config = dict(
    n_layer=10,
    d_model=192,
    n_head=6,
    n_kv_head=6,
    head_dim=32,
    d_mlp=768,
    vocab_size=4096,
    activation='squared_relu',
    norm='rmsnorm',
    norm_place='pre',
    norm_eps=1e-05,
    positions='rope',
    rope_base=10000.0,
    rope_fraction=0.25,
    qk_norm=True,
    attn_scale=0.266,
    bias='none',
    tie_embeddings=False,
    parallel_block=False,
    extras=['some layers without attention', 'local attention windows', 'shifted keys', 'capped logits'],
    init='normal',
    init_std_qkv=0.0313,
    init_std_o=0.0,
    init_std_up=0.0313,
    init_std_down=0.0,
    optimizer='muon_variant',
    lr=0.0116,
    lr_mult_qkv=0.5,
    lr_mult_o=4.0,
    beta1=0.95,
    lr_head=0.00651,
    warmup_steps=96,
    schedule='wsd',
    decay_fraction=0.693,
    decay_shape='sqrt',
    final_lr_fraction=0.0,
    batch_tokens=[16384, 32768, 49152],
    seq_len=4096,
    doc_mask=True,
    train_tokens=134600000,
    steps=4341,
    dataset='wikipedia_en',
)
Each number is 500 + 25 x the weight over its row's rms, rounded and kept within 0 to 999. Layers, rows and columns count from 0. Numbers have three digits each. The size before them is the row's rms in percent of the matrix's.

# down: layer 4 MLP down (transposed), 768x192, rms 0.0488, rows 264-323, columns 48-95
# up: layer 4 MLP up, 768x192, rms 0.207, rows 265-324, columns 48-95
down264 104:481524527534520520480478479470493494534512438474500483492513506496500484537495507504476516499509468481472477505489517465510469512514463482459538
up265 106:501518476514526479507483542476506508518537493493548508529467492507462467493471523508501487445478493509467510485522492464511534535515513471499509
down265 112:494483507479499467538567519516507499561491495473515555483466519492528500482497484495492520472491465517473543479489495475504518480459527568494514
up266 090:523470491500515521503510468491538510494462479514511469494496491527525490482499447529519474528523493477517512506464481530498501537507528500517506
down266 089:523453540493507470498503492550495477470480477511480524507491496478487486466494457492505479504502546484479469459508545502454513544493496501491497
up267 108:527500514507532502491452494499480480506482480489480504502527464466528480485503510497499478479541509522508515509506516515520516501496516496519473
down267 109:488499499516542493457501455525513481493453526482505505500461546497496539509518447478503506526537487567496503441488526538478505497490557525515522
up268 101:575512502482507498492471528519510499492502531501511477499487437478544503513488497492523514493506443553497509485514465480526510492503555488490475
down268 102:490479504496454489502500525532539509531485506510555482481503522515514522529481558496528496495504493527501512498489508533499539528492533483488468
up269 107:464531512491519512516518510508506462538514488543496509503547462527514458512538561492503487544508471524560505506479523540490442492509493514530527
down269 107:456497463533519473508461463539488486488514510477485442487528494447515519487526532498486458450495539482551468482528503456488535507500531469454475
up270 113:503478514464477519483473497486552522499456521463528516514494509442476495486504507506465487509478513497495475491492505516508525540448510550522483
down270 106:491497495511469472458512539469477478503480521549470505462531529486517542511508490517510502535484527510537460514452497512488539492506510496518470
up271 097:532460476492496506495476503497532509505493504502497499481512494511534483509476476445518487514484536505460525471504482557571556485491507547501498
down271 100:530478518476533472502474512496493512446483489506471521490508488484543537440488545499504494481514485443522484532490507446497476487485476480502506
up272 106:513476526503457521529499481498503505531511501439510475476506502482498536496516478519468518442475501542527476523560478534539546537493553450519523
down272 101:527511501486482478558506479510470492509517481492473499495557523488504508515503485515473510461502525530500485453531518474521533544519477506484541
up273 104:488541480494471483480490536504424505567515508478496527503484537493504493446522500489471496490485481505526541441527503456456472510450499500523498
down273 107:517434505477504503525487501481468482526487507535521529480515459495526446463511490488510505502480500515487530505540463530531535451464507501438490
up274 093:474477511486520498500467515461529488450482482481516491478515481548499522536512516508532465499511481501531544504454495501536496499505507504519498
down274 098:509550509501483512451529501503499509491480464545476473497516525514529445535481510488512524518516556460535526516470576513525490518509489506502493
up275 102:505455517458496513513484480512525555462463483522511524554483535510522500508575533492490532513545462531477491488540501506478511525481509494520486
down275 105:569484543523496506515451488492452470525517515505512482485495501525502477483497535446505495495492499536495448460482518513493528486495519533500547
up276 107:503454468515487512508465483472474493477496483466475502495517501504500469507523513466510494501487512511485485505511494533532531519480474484536549
down276 108:483481466538474462488517519473546515448502460493523488466523490470473518477521517494510493538524541482527489495502532475523487488554518515478560
up277 107:498530531528503516463540498499472488537489534538444473514517462488470475506558466483474498480516513469480522502503504521498481524478473479492530
down277 115:452521474513531482498520551442498494490514484505496484514519486502503503494528484508500529507556518518487495522482505528497471492510506552578487
up278 104:503472491507565495536521489494477465499476509510513487533449455482440525537557538482491490531517456487477485510467542444464496544515547487523518
down278 109:504501491519517520521535448485508522507537495484567494502520502519500506449471529507526490508485476541503536461480547461517525510471507507475526
up279 095:487495512471482511509518477479490514517485521513497521513507490525476501507538477462463466539519497483483543526513493479491480549507488465476531
down279 098:496519496492500500538514462514457524491524517534485497477512458511474527474484487456512465508471501433553488505482501451497442501514476547503506
up280 094:493483523522488508537498480488514482472527473485514524491520499565515507473515473465475502510515477513500504517512492514479523539512465602489550
down280 091:535482498510484472474516448470488442475465529521515511501470503513509432470499463452465491465480484527500461484515499472513491528533522480473509
up281 092:493516526465529516558528473507491491486450502493506493529471499469498533524478495536524467498456495498485494489482527440535497448483529520480496
down281 090:471506520450525512486508457447522474487479500494502508506526541518539514499493491491537485481512529457446477477454517479527535484485486483496463
up282 093:526533501501515497510524510466463522519505500522482442475480518540483492507492482526501500505507512461520511480492447523486459513512497484440494
down282 080:499506519503476455483503493466466514436488511495516527499512519482550522538501511496527502483479527449503425495501503488486461527559506495500476
up283 112:477478498498523492490499472525475498466533467489486489519505501454507482531498456503537495512488473442478512498519432530473533485483566524494476
down283 112:472473515492515498482489486574491465491499473427506488519497462511502521506520451463514506470450477466484468515495515492503553528523549501500494
up284 101:493496477463511486543491528544482495509475510466488486500515540502529494491486421462484487511508482508512495501476538496496481513470467439519515
down284 084:475539527464481475484498522509449481422472492512509482478512518453511532477486471459468457482518510524517462475494531462503494520506482464520484
up285 089:487480502455508528528496531517481468491506464490505513505501422532531502492465457475455487532477486468516451516513502486435485516537523501502497
down285 097:519534496482527442512534491447518495490510517547501513484555466515536473512476474509487493475490514514432480494493457509515479471484467512519515
up286 101:504524496520538510491508482475477527490460477490505535485484518502503472501516520465495464525553534451470516534517499472516519482534503472476458
down286 107:518541535513502511476450468561524478489473482461466486469526499478550547505506483478527508515488475490508485504458500501515510486517520480489489
up287 115:524496523513521493474526513550455492493559498512452522537496517509456473515490533515496476476518488480501478549509500515525527480485501512439496
down287 098:469507495515492478530467502543484517475480446552507477531522536530484517497453528511505485452470531458486468500514533500476515499500554470507446
up288 098:497515539492510488540465513508497491484496496483481502504486539500483453483532486505501505540499494520479442505487481508517513501498448456452491
down288 100:512504505500492545527513486497469480522484505519549527529518496445477463545540519463549467469532484494493479515474500489522499463496456491498501
up289 123:485464473487505494539492528519499481531497478519500475506488502525485522531509532525526499522521464535468525502472513530528481483520515514461494
down289 111:505521477551498459513511487523480467493503529517494478512488501492502509461487464465481502484487518514489474456476500511498518520487485493480509
up290 100:427456512519486492505486528496473501492537480508498520517507491536520613445507463529530503553505496486500465517503479529529492476494531492505481
down290 099:485460533524499481522522508504528507464481471575470489555448456473502533526495498543480484494516508544508484490509535481475501497501560516523449
up291 094:525512514504464516532516489507517518483521500478499465526528552504456503477462496479501512521521497507482490487511441485514487465475533481503509
down291 084:548469516485468488490511515499459477483458534496507475517527514476493537489479488468513488508498519510516490491479518486479525515507510476518504
up292 100:544469473498490491527465452484473502506497482512500517464509523465498483497481459505501443507506460474513452497533533506497505513490529485517533
down292 100:509465507480502454478512477512511478471495537479499507472500474506507527472501478464529492469532530508551464483531493528512476495489524496540529
up293 100:459453467523466516479526508466485527524489524488488506513521498482521484501481539487497505480547474540504444506523507525528502467492509436501503
down293 104:534437519450491535494472525503519493468471486527501486522531485521485476466500513516447462502463494514483519502501525516500491481476501507522479
up294 098:553476496511478525472496525511546460519520485481519459541466495477522499513504492498470513500476514461526503476505542514448482445494507547486521
down294 097:523495509468507508487513509415473478480509532537478521459481470514542528517541525497481473515477511488492519469508497515513471499477487502543505
up295 094:474497544465505457523485494453517485436464459531487476505490484524512502483474536505519512486548508503450477498468506473487496518503457484518467
down295 098:471507499472488489507457486483502475478549517480511471519519478522474511507491494529486510512491462492527488509471487488491518514500493431481513
up296 107:551510512510531513468535531515488535488517473479530500524490528509500468490472451475515508496499526542512500536534491492495449474520488532483484
down296 106:523509483470503470507545474531557491494491517492508501447439479519523506490472454540502508495525515529503543493505596502468511503513545529485474
up297 098:475461482514500492517482527500487503485499487467494500487478483430488497498528468485471531483475481450510494468464503495473488523486489460473474
down297 099:443494506523496516483513477523497486530472496499484457505509508435506509541504452508524490502462546505519483473483505490520483522536481482520519
up298 113:497479544470495555464464531534509495527464469478486510515503546504503469497507501481514460565508555496491531478513492518486467471428455507474492
down298 111:503533461512478544484469536508522482488529501431493472501520533544543480473488458506504519473449449489487523527494531493495499523534540513479535
up299 111:483486520518508510495528488491485455447498526481483539513526525517520501521489530481507507454523499533506433491550511491496519498449498496500526
down299 111:510492530498527478468488475534518484517527492530481535565518508523451468470506479471490524522470490469486512506542459444470501494510471507531456
up300 105:503466515479504482506472493574518504551490493500421515511469502501535488499519511468517483501514469531480484509479481498542509522502507504522474
down300 105:500468514533467470478539498523505532515509432479453462483456499500490468490511505448503485483458479484505494510501513504515522527465517479526548
up301 110:517448500514492498542478555504510502514498456525530503519520486488502501525523516483487481518555513495476515498501477478524479486515495529501485
down301 107:521464497493559544508520518486517478451498489546464477498515484500522548497526487474505500454512484495491510501488498493515493491440482523531505
up302 111:463478479511455502525506467499514545496480494522547502501506546477486495487495483538504464488538504514484462497521520481502471532487490534529484
down302 105:516508518478481506494516461495482515483479525497488515511566521507495540486479481512460519506499498524530472520510491521503422484539505497505505
up303 091:509541504509516486479510495502514511520503438523523444537476466521503469499487486504511518523492517488536512518531517511491487419535496493521546
down303 093:486484539486507483485485473513501505448512480534516500460506480487505493504497504461522496498469590515489506485514526483514524499488480489548502
up304 091:479512510514456532528473531522500521474489525507465487474484480495511507455496524521518515530468493527478441507428464481464516495498462472553528
down304 100:490502461509492508523488487503462525513493499589503489457507472480524519514529545492536494503504534504475468496476521482540495506453499502491491
up305 105:463476467503528528528454532473515504504530494455485449518521510543469481540532504536500511472482463481500502515503504537480545447527502515536488
down305 111:477545490475511529516486532503514506516497514486503471461478528515528484508486515510489535499533473512522487505499461544472554493515503542476485
up306 087:507518483469496518526501482527531526465488508538539495473505469465491520505497483531483515513493524481525491485472508486488484502469493521529513
down306 094:524445505519506495496469504521489453468501465554470527499483528555510522517494511533524459460507546514495482535580519524540492513489478458542539
up307 097:503538505481545469527572548505458467512509515507501518505538503487517504526490508468488487489476498488510497482519469525510499486472509543488511
down307 090:500544507510468532496515517539501490494459490496440474465492450477547552475456501424498496513483519507504466510500506525504519516522514505509478
up308 099:501474465490500517446504557525476510527492523481547504496471515528488512449517522483529488521461511462498513556537469556514494502504525520460509
down308 102:493502484493526495510498517486498550492506480497519499498472500488506490442498498468496487473495542487548504473493559532496508509487476494500513
up309 096:505480473444499470514465483465486513467494470498489513526500469530522502511517496524492551443491483491515513514555480483515514492472552500511491
down309 096:512532527503509499558487480476531479463558478532531482506530460496558527500494532484516522480517529507501527501496499542512482537486519492517460
up310 095:531524519532539556515488521447495476501496485512529509484519521544480532475480509493528513488493481470534485527501532507505523519493462459497501
down310 083:482541508504506524490528516514471490488469483541504469490486521483524494474511523495491461473514510507457469502499517468483488521558515517525466
up311 099:521501551475548509512483519518501486534526552517498480524505545525459458498500519520509536498505485525465524495532525518500492448475520521515495
down311 100:495492507519548553513499516496527454548501507556471536484498514526491536476499514505499495507486511478510515487481510459480484519484528506493490
up312 091:515538485512501553506477457494536471575498517530534469480514502491506518486541515500521476531526519487522503492492528519497506462497463486523473
down312 099:554507512496486505495542505507498499438516470524458518508546495527502483478448489507512470445460455486472552494465441452488479522489504496502466
up313 101:491483503536474513491517523537508524514481520510487528483526490507521494516443505502499518483512501517460516496489491524521519475510504511450564
down313 102:486497515515508514537495510509508530484482470503482518532493519510529501541485512485545480458541528505517489469524493456520495497519469437426462
up314 094:508457492481489490526472521490521509491463458472521484519504507522480496524511480472522490541483527525500484492488493574496476537534504454502513
down314 098:503482513465512497520488520478487520466464502506508485487505504451444528485493508503536499502453509498522497526546507457492479533532509480488479
up315 106:518516469465490493497480545488502519501506499470535533502493512493516531474511497512495490469502510494536525525454493466515502472478517494498494
down315 113:509505480469477494456507484426464507515521536496492506464507533518462532493528515473472478491520542511555492484510505488475501484454520563494541
up316 092:526482510481493525495511505521502552464512450486497540546475520457566535425485496516453506482524492511512491489482537510517516469500498529510526
down316 086:466520517501480527506552465495460491450471491458465480494552483461508476470449505499495498503468467491502484492486528453456493528549537482533474
up317 098:501475491525490525535506537518456474472531469512577457491515492510475486456469517511468490512481489497464484490506483522492490508492495450519493
down317 092:500508525439509521504514517491471505434488471559517519493548531491515511502497516490522480485511513512502475473509498462507527507513453430471433
up318 096:464462493496453472480515464503514536507476525476500522492511530489463520478482473512494472489472501507458472475483494492475513477498508515484535
down318 098:492486484493515494529522519507480540544488507544496510509524541513475492463485475503463528480529497528529476506489476504477519493487496502510524
up319 097:544511490496479527466506492491530548476535499476511488509458472479465472532499483501501546533465512500490510523515542534479449480499490478484536
down319 100:487492503480525514524476515475511517512486531502529519520516483520523483520513531535500501482481509527534482483481460484515458474523543493509504
up320 102:530525517482485520476493497499477518467518506517527491502482523520503560508500550528500504492500507468499553516519500504501468500494468472491536
down320 103:497539466501488505480473547474482484508510534463510464532555486570536484504518501523537501534502502483514512448528527487484489518485534486484510
up321 107:528493452525508535516586533499476460501479507477484478561467510519490482487500544453472511487518479485523475464500532507475503479515517487508492
down321 098:474537518484481445480508498500488522484502529535500495483486515466503490470447493494471478535520530486506497488487504499501512545488458484479498
up322 103:506496527465502464540479482514475504505515518530485478488481512467514452443480547503484475472520494494519525505495513490497475525472510497513498
down322 105:546465482502501473515486499516523508535520512480470482486466495485495479480496501452527540505493540498472496501550469536449492462544515519464562
up323 080:503523460503521504506519501532511460467478489519505524505469517476476489514480459461496533525491498533502495503483499514546544540533522483503472
down323 084:480508500476497499499526545489489509413528531583462495524506491479501511531507480453530498481473566502506502502475494536567493468492497528479512
up324 085:509493546509502484493483529501455506459503477535492474525512498503527494535468489504479472541521511501483492509496541489516501514532484513514472